python train.py --num_hidden_layers=8 --hidden_size=256 --num_attention_heads=12 --num_key_value_heads=12 --head_dim=32 --intermediate_size=704 --vocab_size=6795 --hidden_act="swiglu" --norm="rmsnorm" --norm_place="pre" --norm_eps=1e-06 --positions="rope" --rope_theta=514000.0 --rope_fraction=0.5 --qk_norm=true --attn_scale=0.35 --bias="none" --tie_word_embeddings="early" --parallel_block=false --extras=["some layers without attention", "local attention windows", "paired heads", "shifted keys", "gated attention", "norms scaled by depth", "capped logits"] --init="normal" --init_std_qkv=0.0304 --init_std_o=0.0062 --init_std_up=0.0304 --init_std_down=0.00458 --init_out_by_depth=true --optimizer="adamw" --learning_rate=0.0022 --beta1=0.9 --beta2=0.95 --weight_decay=0.24 --lr_head=0.0205 --warmup_steps=472 --schedule="wsd" --decay_fraction=0.252 --decay_shape="linear" --final_lr_fraction=0.02 --batch_tokens=[32768, 65536, 131072, 262144] --max_seq_len=768 --doc_mask=true --train_tokens=329400000 --max_steps=3148 --dataset="wikipedia_en"
Each number is 128 + 24 x the weight over the matrix's rms, rounded and kept within 0 to 255. Layers, rows and columns count from 0. Numbers have three digits each.

# q: layer 4 attention query, 384x256, rms 0.0813, rows 337-357, columns 128-255
# k: layer 4 attention key, 384x256, rms 0.0841, rows 337-356, columns 128-255
# v: layer 4 attention value, 384x256, rms 0.0787, rows 320-351, columns 128-255
# o: layer 4 attention output (transposed), 384x256, rms 0.0804, rows 320-351, columns 128-255
q337:168162072053070133112113155104164112127116145053155153173141183089109164129140100118136160143134113134154145149107134088138119111107081128128143116127131169072109117105107171103137168159060143122112142202153121118135143084138117153072084100162128167183125095184158080128127144120155155103130126135153162148157134155154160089107072156183110138176132110118085176123138102158078175158129
k337:168159080055062128115103159107168118123108129057154152176140194090094177128127110120145163129136116132143128152102129087125131102095093126134142121106133182051128117099112159098135168154055131127124135191158127123129138085137117167085092097148121163169145095181165100127136144113159167112127130135153153146171128164157152086102068147175116131170112108131083169106143106161078178150119
q338:120108135086204153120119177164094112133135078174103140160146170105152139076127127099149126098167121123140132170127156091103157140139113133113115125131092091122094193173107134107114189126120175116152093159090140133111107111094109131132095131149125146106150131131120152150111043133106161101144139087106111113123159102162096129148115190128166126115163138086182083133136118094158152084145
k338:140094145093194154125124163166083119138124071166098140168155165112160138077126128108148133106163119125155119165127164092101173126127103138121110122127101109111110192164107143114107185145127174126149080150086144136107113109104116123133099127154138148111148133127133141135119066128090170097151140089117125124129166096169087128129110190146164129118156143090164083149130111106154152091156
q339:127162171163136135148111137102093092120144138142072152134137131138142143106163129073107157121144076120087113180128141155165197148100123118040101183146169136099094141159123165107083216105135135082145116130115090108120131095145144134088133127160156117142140109117086098146117142076087178133147108076114099092192139144132106125075139175122143130146151092171149111141169114078111063103174
k339:124164177171137132148114145108101093120142140137080146135131132149149141095159140078112165112139068122085110185117142164155193148100110121025106180144164141089087145157130161124091227097135141074147124129116093099112130091151141128092145136151161113131141094111088110148122145068084199135155127076100078087200130141135098142077153201112144126139146104166144110129170116070112063104179
q340:136167133084127101091134149129112122126143108115149114115124125136139135070144094083136119161141057207171152144127140117085157130153153112077095127114190135155120127119149104116155118110105125112169142086164153155091105099137158124133126084098122108150131127130122096115118124120100135082112121146130129134149111106146106168077147103172108153146074119107183145139123179124139109114165
k340:138183134087134111093122148127125129132131102103144124111113137119144124077139074073130136165137067206157152137118136135089152133139155111079091135119197151155119129123139107119154118112113133104151125084161133154102108103139168113124116078121106107175138133145112082104120133120097124072125117158139145136144094108144095154079149097178113168141075123109170151146121173138123102113177
q341:194172127149127152215098115117162163138082142127143124131122138163162140083088167132149126123126111092099087162126150131161132102174194131160124164160156144124088174128110112137148119132070118112136174180116107099082144212143156070130085159150166112094119094129089163156069168066133184099123193091153155118097117133118106140141115152092180144123106107144137155194095159121115125113159
k341:198164121145133163196111133121160161140077117133138121133102147158160136077090154133149118134138117096097086157125146127153140112157174138137136167156169156118075180135108100103145132135079116127143154171128104096065143212137141080127069159151165104098114098130097160152072154074152179098118181083148162125104102134126105130161104150092155160117109109153136144178105159119095109101156
q342:113116178072121133111157141123112165122085161163150089142172094129180108155114149126150127151104133110140132118104148108151116134129118100152119112077156119132153156149128163128123094104093144104110130163134115119126136130086091174089098190145086094140128098104159114134143131165109145110169097123100160118086100134113136113088149151114150132103140090083095139126085128149137098091102
k342:117120176072128140107162137122122164112090151171145100126141091134193118150105136122166113137102140115144127122107138089144115135121110102155147111074147130115147152151137175140116109097098143100102133152133114120114137135087099174079095180138091101149128106113172100130146116168115146121165123125093173119108095129109154101112135151092124123102139086084099123112107129147134090093119
q343:124099144162166108125147115120121173081147107143139149154151105169210139140081217121135091115192119114083100149121119122175108094128078150091117140170093146097115136120142160134176110172099092123178197107125121122169116130109145145124091109145159096129077121100161120102132070164066066153143092191154104087121091080133134125143195128200108128148130104164105097140133106127117132158134
k343:128107144152167111129146129122112161088150118137130123176147113159214147140076214117125096118197109107081093155118117126182129088135080153110112141177082142098116147122122156132177106170092090120185199125120144138163106140123142144143099106151166091146075138107158118102109085158072068142147071179155111091130094086134134131138188119193115111155129104164110095144134097131119128154130
q344:173102173129114147126123135113153150084083124171132146099157133125143126140109131127146120153133132151121141187120147148159095075155117136141174127121098048121120105167115194130106136139168148104119135087118116102136140075090175105101096085173108158124155135190157099125117112153134122117111143151144142161123089100122159162169089096092154134146121129103122085081104147083132130189151
k344:173118166122099141125129131106152155082099132184138130111176127121138127144107122129147141136119129148123151166123144161176095076152125127162147107103106048129127106156128201141123143133156161085113137091127127097151136079095160113097103083163097151107152132163169107113098117160126131114105150150138129155119115113116166174130089086084169124128115138083126108080097161084137140191128
q345:058117121160111148130135125119147135150131118144121125079121162130131136143133123067097175138136151156149118070117152052117131140149138155178128103112127138157066126094116112169144127081101141155119077099140170118123150154152092088145150131133135117141116127183111081094173118065157147102113127094171099167115194107092124087074115067119155131143127120074083156159149101125125166188143
k345:058117122168101139121130129119151134146122104151129124059118159123130131146118116059100160143132164166149104059109131041115113152139157158175148100121106130164057133084120115181132139085103141159115069086147165131135155146159104087145142126137128129141123135186105075082180113066167148110115137093174115170114197107093117069077099065112146124147141127075090158167140112118116174184152
q346:120111103162101109129079056138205149106134119161150193082113161142106148122147124092160103111098101146144130104105096135052104119138105117084134136132105130150141138183128108169118124127170131083089070102101088066091126164117140080111144154168105161186213082169157137151156099122113113104140133148117142124162132114122157127164154095087095113091133139158112134126080099167107100175183
k346:118129091174092101119075064141189150113147134166138168078123168125109132111139117094141102111094099143142132094115089142063097119137106114091128132132134128167140134184135108173117130109169138082070062113106099065108140169133131082106158155169097156191214077153158154147159117111117109085141133144126146145151141119136152129145154092080091113085121146139093145142075113176126112167183
q347:135127106117112056151127114124106121123147143146123127149059126083163075135124161126158135060147118118176175139184184144092165079159093164101133079138152106114143046125089121123118109170158162153105132128105152077119171132091109119098155067136133108054096150118176157138123128108097158135098127127090124121117130136124191125090140158147169125165143183098107151105124156102158131146113
k347:131125103121120048146115099127110123120145142161124133151057127088181082139136174133156144049130118099164178148196175151098167079163085170087123083141138088105140051116087128141119101154172160156098140121108162082130179121089114121093173078131132117055113145104193165137120122115103162126087110127085111120128131143123193126103132162132174118154149164099094144097137152106166134148114
q348:131098136158136129105106142121152096139113160114171110091138093169173118156082140132146078139142164224157149149061100084134084172132153104132153120151123099143095085150151107138074129130166146109177147148134144116105111117063129164145161155095123114096125073129108141171134130152115176171168141132159148114085126107129169107193189163102104121146133105106105104088128122118143165105135
k348:116090141171125117098121142123154084141105163119174121091142088171175121165084137121124098150134170230160148145071103090133085179126161091140150112154112102150088080159147110139065131116180152103160150161133142119105127119048127164139169173101122104076127075129086149157139131159124180169158143115163150120085132107126171105172190166107105132149150095097087108088134108118141166095128
q349:122115152215094139118144161123165146142140128107134129120152132111130064100132106153101137107152098111165090138157130115129106119121136138084135143150125204154102120097120140140093094139123156080123115129122175167105117133174105165075058148142119127081098128157133134103166107154163177138119164097182124119041117094139070145089116150158179166113236122151095148136139134127086110123155
k349:120115145215097135113140165122154146142135118119127124124163137112127096104125108162109130114151096112160082122157117100125097127125149137091126140154130226158092119099110136142089094141111150092114103138119172180116114153171100167086053143125120138084076129149136128097164104157160187150118164096187119117039125100132071132088126148161158158120239128156091152157129116131092114118163
q350:135141110182116110120152142146091093133119122142180140115124151126162098134123093110079045128198079096187119103153145078122112163116168142115167118132112082149142140118171094139106178132189135104085129136145110133146116164058172130136113158109185136117115106050178173077102124175103167137111193108094132109142111134145094131141097107160161163131137139065114097113128071114111113142134
k350:123135124191107119124137136144106105133130139145174151102137131113163092140118105112082050120184092091194115088155145072131110161108172142123155122118109072153144137113166089147095181133187141104087115132157111122146118167064171137137105158111174144109108098054180168065112121171106174145101182097117114113127127137143111143137093116162166151130142144057117104117129072117113117148132
q351:175159206135148123109120099125160132097132169143125161118159153131122136074121145162122155170126179104132149088139146131098182122107080050154132129099125086140157114143104123094110130173129158140071154178116168143115146107135113121092085133108115149098138148094073089123150100088071142136170143162101092113074122194074054187136199128154106139139116089124163110120132078116181131151127
k351:184158206138142124108120107124164123092136182152136162120144140148127122080107149177106151179140172121139146093130151142123180115096077066148118142111112082135164108139101126109100144176135155137072149172115161147110153094133125117097088121110113148118144140092069078106138099079067144130167143166094090143074125190078059173115178125167116132147112092121174108127135081117180133151132
v320:144150155133148085138120121132095151126175102117090103120124095141161126117141109112187147114184130151142108114148152134125065109140087165136148125133117120118163122125125179114137081141123166090137089119100139105137117162125177115088152125161151128139120191126129107147198150130097114123109157081121150119129160147084101158108094129123170112122125162078117099155143102156173149126117
o320:164150105094139120157145108082092129136166100105098106127063112131140127142122118122148144124161127142167136137183122116120098121131107179139155129137151110126159152097132156109144103118115144120149130140123136101135098150134180094117142119132148138154105165111095117123162162093106124081094131102132152144131113176111083135111105142111172101132140136098156125141115098143181119163106
v321:138125114126102095167146130123153130124143161141117167147138133111146102114116130145130119116055152159098142110126122126141133135126103139142125148143138117136148150146153080096113120153129104101184140126139136143133096125135135134115158163129129110104145144124143104112114142114133108142158128142125092107120145122135149150113123140152117108182170110115110116134106120122158116097102
o321:118155102118116099159127147131136129102141145153122149128140170097153107125107141130105117126071138140114155134093132118176139150120106154123117163182128114144121145114130085114101138148133108122129130113159108110120142124136146134138142135129127102127173124111135102084120121138138126134152105124111078120138148133154124139104081127116137135145156125087174153171095132100145100099103
v322:145140102091142143146134140131135148160166117117111133122148138108109143120122087120107123166094122120103113135138133141142114090115097138125109115141160096113134144114096119148132106149154126127098145110146141111132143148085147102123100129110148134098120153126133119130117168113169125122082124086106125121122126145144133102131097141080105062153118138095147114108155126114100158130118
o322:121135116112109120134127110190134156149138124111123130097129117110089118122136093153133101170083162142109136132148167148133073086131091136143096123116149121129140126137092114147144105141162130127114139127147156101114143142098136105105121133132124121112109135127144115103144145129164112133092094090124122113112139116153137100126127125111133082141152125100163145105127137109108151159108
v323:133105123126098151137134092122131102145124125098105113131113173103122145180166126129130136157158127137121170117130109130132141097126120161115149112142121134149113143161115100106128102118130104121113180126090130125126131157123148128133106104111135145134138138164120125114115144139098123102163122161159149141107133147091132174180160143144126122124167186114132158123133100157197134128158
o323:130111145112104131159107100156128109148162152094145097130120149111089134158147137114124088147170130153124161132127112138122155095145123155104148127148124154171101150167116131124136117113109103152089137129118134160111120139126130117135105072131135155161134124151137108124135136129109125118157126161166110142101138144098127169106148108135111100108113165140096180123138118152182139105127
v324:132116127085137137136133146141191153164125114108141147068129116120139138089089160181119121163145155140155137158173085111113100149139138142083153140123115132086095116097101114135091110090143135126154119133095133122103115114147137127115087147118101146120123132098148109167094136110174105116157138146163117124119133107104172114179119110151129133137116137161131157133136132128055126154129
o324:111099134117171132163115120170162131140130105151134124116127084127125128111114190158121127134125127147167131151142133116131124126165135161089141130114126146107108156131114139143095117090132138134131122103118122121119141117129125133135105146123130137123133136116139097156100126149152093127141124156140116133126140125101163154163118112120126113130117129164127137118125126152059121132114
v325:147145119131123135124134155153087138125093108172146101119131106076139120097132133149122146111124142114157094126128135129092117094101139150132143123122126141088137136128132122114104128140103137124134112130115178126141120095106166127180180188129135083126135150128133157112166138139163152153136132151098114102150119107122152147150121138146133144118142166135142097126087098159149139187127
o325:167152129151121138116151150095128142128094089166118120121134128107110137098149111154123134099172131130128103102107085101091136110117119137151155130116121113105159154123132098111134125136098126127095115143130148127139108126149170127168110173145152090128145143135106133126125133114142166137149172145103128112136121099135124135170114134133102122115165134132134136148103079147117123163145
v326:109089142140160086153115130131139115144098123092151068138129124187097107141147112104118117108149131138083154124178099089137152109100115114093137132125092126161134115166093087159128106132109120108153148136141172136168137137123085163155104149159138113156128139104121122141102127141134121105121124131128123131122134155153150129097127119129137112124122135098100135115131170108120148172146
o326:105100135123165124143124135131121113132108090106150056150095133157107102128151151118116141099113132120115160134169121124165158121074128117110135126131099133153137114157101084131122118120093134129159125121146154119128123175106089177159126133161126138152139136104141137144136153133157122114133135129131146145117132144169153138114132105137140133101119152077101097126139176119104160181133
v327:121147133111114137170104087145149127166133137090115120150141122128140136110110150123133176088102129117119149146164115111126118095086134147121136123164140126127125129151137126121146122108108101106137143131101125133093134150120093133135137156142139155117104137102111122121141114087164152123105104122185150127149114128124178144137141143123109149101125186078153118133123139119110109131111
o327:120127146152088139150107078114143132133112111124084131147121126114126152147130144114145149096104131126109130133163119112161112107114117155131132101130098132109144124119128160137129111105135114095124158133116113103100169164112092142137128185148170134166128157121104122108126120117144171142123099101178148133175137164129166138117139154121101124101169161098124144139142124139120135118120
v328:135106089126102112146129127119134111142112141133151165145147118081183116084099122132142091124108140213091114147078107129137150153091119123121113148134156120154072109157133185155151160163125154130115099119133138101109122137181150147120129155109130139080142123148123136107113137144149135118122110145153180147111136137150106145113170145109096161147142125111110143112180122116131118121152
o328:117131132092107120159117125139129107129132132121137144130146109091183137103120085114165095116113124213124119107104100126129145145094139107132108115136114132149084130150138168162133148147130139147141120113138133119086125142119140148093142136110120153104143116138116134119126149182133130120099129156133172126129148128132137144110143153093129131127137115140096123074163124136143149107147
v329:158123122168077087145137106117192124129088129135090119137168103097121148086127153137144165115143130096113127148105197147127142097140105137144121098103073145145113132121101123153126128138158136139096131131152102108098123119150143120139116120138129094127126165150105138133125170121128084157141122112139103110108124123110145106119153140132145120159103179138124151118137106130114130116113
o329:169134130153079119144151131123185116106110132118116117116137106095125137107118144142128115113140172099132116166131191102121147126119113118157123115124098145158102122091098143143118119142160157129113137131168073104108130137145118124142103132123126092125095143125115148167120159129119124178136103126149107102104120101128159119152129187148157156160114181130137146136145091125125148113116
v330:127060116139168124114108103128062113098120144119107099132110120125156161108157093155113118181192175109125071097115116155114095121131080099113112125125195157152106196156131131120134113129117123163126115121115121126120115109144078090141097131138138137135118136157123137115125109118091105133123114126110145123134134132165128142122125096115185148129116119104132101132086130144137137111096
o330:126087134117173119129120104109079104097123129108112104141131124135151140147136115163119124168163143104091066101114125144145108154163103129108096145125134194135097190122148181132137135122103083162124117119112111101164139121117089096159114139119127135094126106168144123116106115116116110120110129122111098107140144106143116134099110127118194128166125116103120130147111123128140132116127
v331:115158145143129161093117157137138172128122142089092134135138096135124126159144145086143137140123110159171134127114099108108143128164083165144146145153102136149151132128154130135111123138135119127139113123131098123077115118164144126131163112144151027121127107139128119115163132127114122110128100143106086138115141115117145129179121126122130147157112115120138130157122129147124115152171
o331:120154143108148170101130158113180146147118144068106111138141099128127112124136158094130161104123121160162124141117098134119158148185080140119147153141113128122130100118132142118131134127119137131114106108121126112074122133202139137141132131129147048103142135140119122122143121100099151096143117113107070120120128127124153129182113182115153120111114108122138130129137148128115086130186
v332:137114108129083166125101163122141126108168126115101141150122152139135150134139124105093124137135119078135150107111129173117126166148171110143137123139131125119129105154148174114163093154147170127122118173106118118090135129113125191125106152130119139127150159159155143099113135069156121140128111121120123073114138138145116099147094141076115134148102101118137110149123124114148123153137
o332:113111142104089153117115157128132126108150115124093158127118129147131145165168107108093122185126134113110139123111110177117110160143166135140136121122156139125118114119149177134168079138118133135101125145124106112065141127124127179135115129128136137124158182149168137067119125104162099148107115133115128104128109126119106104135095112118096145158078129115151128120121141146145126179120
v333:104147143139128104117116127143095179145155086112074134120144154082098121122085132110123096099126124070149149129089149121120134125133116121144128122147150104106132095136198117077139110149134071112116098129172140094113130130148154111099102134121129160152146105115119126132079147112160155132157127102157144135099072141151141130140152169135119102115124152154124106128194142132128118115109
o333:107153130132138079113094152123100184141142093142064146131184126093090113096118131125131123123157143092120130119092157123101113106161104128131135108143164076085139109159166127111139104116153105126117111138129160112121149112139137110107122119161119154124153137104111079120092140144139149153144123123143145131096070158124145117113155172136097108148135106131146096143172164137145153068102
v334:119121181137149133115136154121165137095110118110156107133130163142160128148168142129114100143177079136149136162131140088140127129096143121130133124152100156094080105139092078098136140146127088133117116103156134129141138113147136122090106142110140156135112120144151162171151154141087146100121115172120160157150128115079130149128182134082208141163122109127137122124100137141189131154174
o334:124137155146146138125154158138145128117111127114133099140107150134110125149167170143115109135134105133154136132129159117114107101088156106136125109132107133126083113146136066109136142126122111107134109123161150124129116082125127130080114157145162158139132117145145163144181133145099160088139130125113144141133125137065140131140182125094203160145114107145133123105101114139197154154172
v335:123129171136150132128125159129132134135116140186102125116099106098112135136147153140102156107129107095159137124173113128121141106124149070139136096105154162168120105083135115108128124125127113120132135136157140154139125116112144133141175118129154125123097158119089121111127097139134108130157102124180095136103110115118136139153152131136121174086133103120159096128131192132128147166147
o335:131128166139155166144112141133154136134086135176116144098123130102129175088178141109132151112143114112110127120154095106135157127132147123163178141122136172165137129114133105119113113135106093115151141138134130147141146101083145113103125105163156132107091167118108122129098123112154117109130111120141090120121151099105139100151141147118128136123114088125160134149124168116117125109150
v336:172144141082127095101156151148147159119106142082128124128156149090122148118142129107102121137148127131142120131097122136151159122137174102121126154126158131118151133145107103118136130105137139123141146143153126125141137110118160122091136143122109135160085114142139098125094124129146162162148100121145109150084136144153166097138138117116180136098148176139148131146136136094164125045104
o336:132101140078128122130169128142156172086105139092104105104133147102114163140110116103097120149130139131144112126081154161157168135130148122127129147120180176103128141152116094139148118121148134137159157135162118096141117137120125122099154160125136123178081099122135096130105149135154120163118116146123117148119115148149138094115136106130169151099129155152123124135152131134129118067108
v337:116125155104120139176167203135131100105188129083091137094134111136106128076128108189108105151093078129136138162107125107140144132123123119127113153106117101111163127155131104140131125122122108157140126120137115105118116133156131084111130101157131102131137143138144117126128119138123114136136118145125114137144121098104147176131161127123169116145118113137107138119108122136114099111146
o337:130140140141108129135096166116124107082138136100119117122141113123121120092150106185111130137109080112146122163112133156136125115109116110123119150131105111114148120149109118129113137117136112143125139127141133126087117115157128096109148078162114089135165122128125120109140127154101131123135106169124138116138080124132124141126158111135199113113120112114133135128106141143099124142152
v338:145112122142128148085102152107142141159124137091106126148131152127147130090112141140092148167144118132103104117113091138144169155110128149140110127162129156106093102109163143147134135126089133124136116148100116132155083104143095157145141087159105107114112081118151136136132124121120156101102116153134099108119161094113156119110125115127146121137105115128127142140111111158108176169133
o338:143116122133124129098105145059127136127143128101136116134150159122136112117137120135084143168140143126125101107140120137143146138102114115129123120137131123139146101125143156128127154155100129110144107144128119100140093104150109145155147085144115116139110102134100128120134126132118136092117096151128118115114169128141133130118125124137140139126112121118134113140129114125131150173127
v339:114101148125133134107127133142122118176135155070117142179133156133140141132147149155135102162129114163104129119058153135117156097131102121105116141173107134154121132105132111097111149107142088114097116092118117143125122129148136152127112163139137126099100166141112117127123191135115142142134165155113116121120098095100154158112134123138120120153165110148139131152149123166134078104126
o339:129087112144086151141102137103141109192126115104097159163144207126142135135144130137152096154138109168097127142052109091145131117123096161109105154161102133160136142077100070104113133093133093124107114079135137130137132130124135123112117171141156142099098171120117124098117216127114128139122131151105145137138110112100165134154151141138105115161139100132128145163149123134137113096124
v340:147143089118160124119117128130113097117102108135115107125132141153114129156094161116136134117121112071113147132118143121148119163124103132137144128138142128135088134130110131184120113094144104115106129127075106137147093088140090154167116183104149112106132111106106066119143104129098105117108152158141152110128107137099171116101144136102123155169071131134128166163160081124174122131114
o340:097130121143146140095126118191151118083110087100146121103110140160144132153089155133132132140091109094101127106108155122134090164143125128143117128124108117135088134127117129156126114120137115090133118123121130135128141118142104163139104171094127119100106124122115091135157140137115135113131126131137121117128117107122161135105132157128119114170119140102144147124169115140157125167116
v341:122116133158138145121136119146142082161138147190160062098108117098112127108175121124102130084111117209135159111144168116135108118074137125110096136115123130111100116101128097179115169134122123132140127134094116177073125121162083086130097125138112137139108127158147110138133146164158107160130124177191153084135124117135082115130142124156102144140128151111128188063123144113127160125118
o341:141131102133124163139143111141152089157131134179152069117156142083097120120184091118104145082155144174109158116136159093150130131075138113113127118117119102117124102105126127163101199120154123148128101156114122136096119116135072103132113115133123137126126115144125111131116176132142132144137142167164153097143152152142101110122147122165097132147151134123098185121092128103121153103135
v342:148132122098124116132121101149133118111128137128122106129151134146146118132108154114133121108106133108110165125126106130123115138094161113137123131087097151137103186113160135135119105099130092115084123112090137158135135152159145162150169083133173158147101132103128132124100107132072131101116161153132132121126147128166146147147092117129141107121136098145109122130168101132155144148100
o342:142119110091121139123113121126142115148095131112131116111134125140123118104106153112142125108102121091069148122148109134133115143085163121147115126082120166146116148103153141141117086107133117129116126128101122182144124164158147138144177106146149145126116123100099157121119122120070146113137156142114137114125140181158144127148111133119129107096135092129114143114137109148175124168094
v343:104119161134108118115125133118097110147134177126102154114118096079129110142071098099135117099165110127146170138119157106144154099149147134144132126114132109168115116130135200120099161103112150106130158133106175121112138135093189098096114088125113116155089167128120117116155132148143141116145100123068143148157160140116111096146111123136109146117133132122132171100072112113140134114143
o343:069133131138101152099120104150077102132155133116144142121114110098137158185095068108149114109129120128156173145118157106113132106128154118138102129128096126167146125147162197092103151111125141132175153129140176099108112149127177104106128080143118107149094166137124128138162124134187124110126118153112153106150210145117122083151144135156128158093127113134144122112087132147127106154148
v344:153113127114112107121141102134127142076121129121116151118143139142187171143177139124073140103146103092117095088150118109122094126139121110129119137131155128102122119141133090129141155111116138112129155119163131140120144117145151130111141131117133164169154118135152148123097106091131149117126125080119127131093113105096134124099139146137130163140119145153085147105101153150120098131144
o344:134121154098126108127112101106144128088113122158100143128164128116155159146176154114098110088156131105129080105133142078127085124122119110128125113135125122132150115124124105139132133105137105135143143128149157109094135119104161115150133157086127123160160127132138141143120124101125165113132108112141124095103113120120133123111145117114131150144111135152067126095103138160137107138125
v345:157115111117178148128106145124159136104130130137112088110139157160068157174158136124131118105173154110117159087148144108103144167106110133126107128136149118125115110116104159137143117128120133104140101117110158113083138160132138143145102103121108147154096125151119092147103141131147166120129110121101164110133095150146160146156146128117124135117148128109128147132137089123135106126113
o345:139115119122168136108158157113167143132120122115128104128147131173089165148125132150111090134152146111123168089134140132164130157082128129128128098117136117128115130133145115108160113111110135126121127136085180147088116152117146132114149079126106123164105121137132091133122130129134127107130127129121158117116070144145138129139133142106113133109146138134136122114153134127152114126087
v346:108116150124171134145148118123112114142163143119139145097101161142145173123109124106152115122132156102158136105116132103155173117104123146093134151184103145169117120107137125127132100116134125125137096128109164129106123125115139155147119098151096147148092124162169153146130133149127146135126120101104113098095115161082114119105125137103104095128132107077152141119116135124100106102148
o346:127091148136140130158131114155120128134168133125126136105119135136099151153115120127164092109129150109173145095106127129154147122150138146116114168158096139173152121104152117151127092112121125101141106137145157106107141149113132192173108116131125153125108124165164149111149124153160150118128129106107144106093106136093138119122115121136137097124127125088123123112126106111093121088128
v347:100145124120113118103130097120153149121133144121102126158130135139138116132130116149095112128084142165127120122132138136123117180101142109152134126092081130136191142096110106096110130163128150115134124138143083119087104098113175144097133093076120113182111111104109132129117129115133131165165145105159080137170124120173104132148108063121123085114133145124105118128112136109114094133124
o347:129147106069084114146113110142145121133162164084115122140133161138162165150131102177087129133098148172126131142128120106078126144115147132145143148083122114141183122106102099096125103167112129108141137118179096144090119103106172122108121084102125123161096102099132128139107121109115128138183119086124093156150128131139133125140106095128142121145121114121109125130121157129131094153102
v348:111113096138120119119126129130148153132107170117091129126137143158125138108110135111131133107113119112101154125144121136118128085124120105146122134137186135122197153109137092147171131157117141093139154130143126149106155166177193151182154147107116148122112120133114154142110154109075111117119110092125123107129139124139163141116120147144135156106105131129157152169164143102083146127114
o348:126140103131111121116155150111151152099093121113097112143169130148131143117100116106132139106115141137097155150148126124139139075112104117169135096103157117110179133109117143146171128149110132116173152121151099160126134142142162148154149149135136140119140122129121140157110125108110105137094113110157105117135145182130173157115108148137119146135122130120133130170172141113106130143113
v349:100108150156128110144094136145150094095153123159127168143072119139130095144174150073148131148119154102128141114128126135126158112095113194132134132089087141152096116144147115144146111158154124149128137112154138131111096138128149119136148084129163121156132140137112102135127064093090137156129166124124160113160091107125129132098152160150088090093146140153154147101102161111151098131126
o349:114115179135133096141118138134117116119127113156117142138083099130108109143164147080142125111115154123120154103122115126134131136120133177148132149095078146136110136131136119130151144165159117161135135122156117158109128161127129135152123098084182119146147138125124098129132055114106146142135171125121131108141107085087134148142146144152084082114141129163146158117109128114134111104161
v350:130173127143143089133140167112149142118097163108122123108132111132124168125113151124176103121116142117108121100085145131133094153125140158155133132144154120129143148134132121109146118103100129140114124140156174133114156105134142119148123168126130128151144095137154104138154111099127128136117137170131136161127093140137151157151136122142093127144136101154113148163111140125100136113127
o350:103161109127130080134158136177121160141121140143091122109145141131161130111134140119148099119112160132113149077102140098108121162131120159149112146160155113130132146122136116115126111111124141124097093094140142123135175102104105122124118144124121118141150111141145131185164138137131128152131125124105095157138102128130177147151124109130095108138125144146133172126143152128130131128122
v351:108119120100146154091109156133117109144123109107118058097137097168118151111144086154146111130165143137142122142113101137137168146117167150114137154094171134139122144117108140145105166120127127136150107169138143112133117170123125145134140128161129099125153124130121117106143121134082112064146107102118107127099117138097152155135151114108127128120125165140127110117111119126160121152106
o351:094125144129121152111100139100110121147082123129100088090101108142146156175140102152155115149157141147124140125134091108143167153135161181125132126126160147115115115093105149158093127114131095139166134137138097062144131161104129148117140164164105076124120102112162126079124133149075111100155112095141083115126133113111163126128144092099134130127119120112117131120124134129159150136111
q352:114131131127124138121133110122138137148142132123127118126144114122130130127135122124140125120129107127136112119131128132141125124131134126128124113125124128123139131137134128125133126120124135130131134138141133130135134119127127122125137134128143112123124127118124132139128134134135129108125136131133124122126132131127128137115128129119137137120130132138126141128134126139128120125118
k352:132128124122129130127129128127125123121122132125132126116121126139135132124136126126128135120129131128122122134133131125122134128123133120138127133125130129118133138127127125130122126128126129126122121128128118129129127132130126135127122132128126138127130124127129133124124131122121119135132128137127130128134126130120125126126126129127124126129136123129125126128128129124128138131129
q353:119124139126114131126121122122139137138135121133125121136136131133126126129134116115131122126130116121132135129140132132135125131140132122129127125121126123128142134127144128121138120124124134120123137137135129125130131126125124120124130132128141130131123128141123140133133138118129133105137122132133131117130127125130134131120125132129140127124129129133129130129124117137132121128122
k353:134127128139138131120132120124124139136122123134122133132138120124130124136114141125127128129125130129139127114127131133133120133125133136130130125131123124117121127137123112128126131131131127139122142132124133131121127125127124122125130129120124115120132125144128128123129114131135131129132127122128133134120120130126133135128135125126118133133134137122138138134129117132130126126135
q354:130141126126120117133128159136128114111113123130135146114115122128122122125110131146134120143125135147132127127124117121104115130129124140105140145138119124129141122138117125113131128137139119137118130109120123130110135138132138142139117139127122129140130119113127124126130124130119126140132129119122127156125123128132122120140140140129113123132117138114128116129128131123130140136151
k354:139125117123130144132112143126129101133131141117128130123125123124123116126138121133123126118138120127118119137124130131137132122119118129141130137125146128124139123126131130125132131136132116128135119129130122123126121129131137134113128113136126137135130119121110138119125122119119131134126137133128128133137114128125101137122134131144123138136122120123127126129127139118118126132123
q355:128128121110129140132121141127133112133119118125118142112121138127119131122131128138125126130139143137141112134108122143111124138104121135118138141132139115138121122149099124123133141146138120135124122115122105125114135125132127133114117134125127139136148128136131127115135115125113137139134135118129124145126117131122118127138130131132120141142128143121119122135129123121116123142129
k355:143139128126126131134140140120135126138133135126119128116141127129140119140127125141130130131144131120121119133124132121132121128126129136144129125128143121126125121118118134127137136114123134129123128120136112139150118125123133119119122122155115127121124130120122123115139131137122130122129124128125126133119120150129130124123130121141126131119115126120135135113110136139136123139136
q356:140136131137137140159120120126127098129113088124142153145140140144135123108118149120125108126148135112120115135115115128148137144135122155131143137140113128142087136144118134110121129141139139137118151142138111129114124105122112127135118136100133129140120128136127131150120107121139152136157110119151121115132098133152107128141133140135097112161123110125148143118138096112106123110143
k356:123111129125156140130134129131135139126125112121128136153130132152111121122111148145112122124133112120135130150139136137129120143137126153103123136149132136131136140141138126115105125117122117128127136128117123131121117151129137147117125132122123124132120116126137144129131106128134136125131126115124116126120124113121103160145115154134146122108118123129144093140142114116107122122132
q357:128145116146130120100132139116147110118124121130149119114139106163134120123100124076120107164137099141149127123125130111131147133142137102126126118092147108112114134132135124108133145114139137103128126142130140125154110116134158144132143130113121130143115122137124127106119126126114112113108146135160127116122156121138132147101134127133109130142125131125134111145114139125119129115127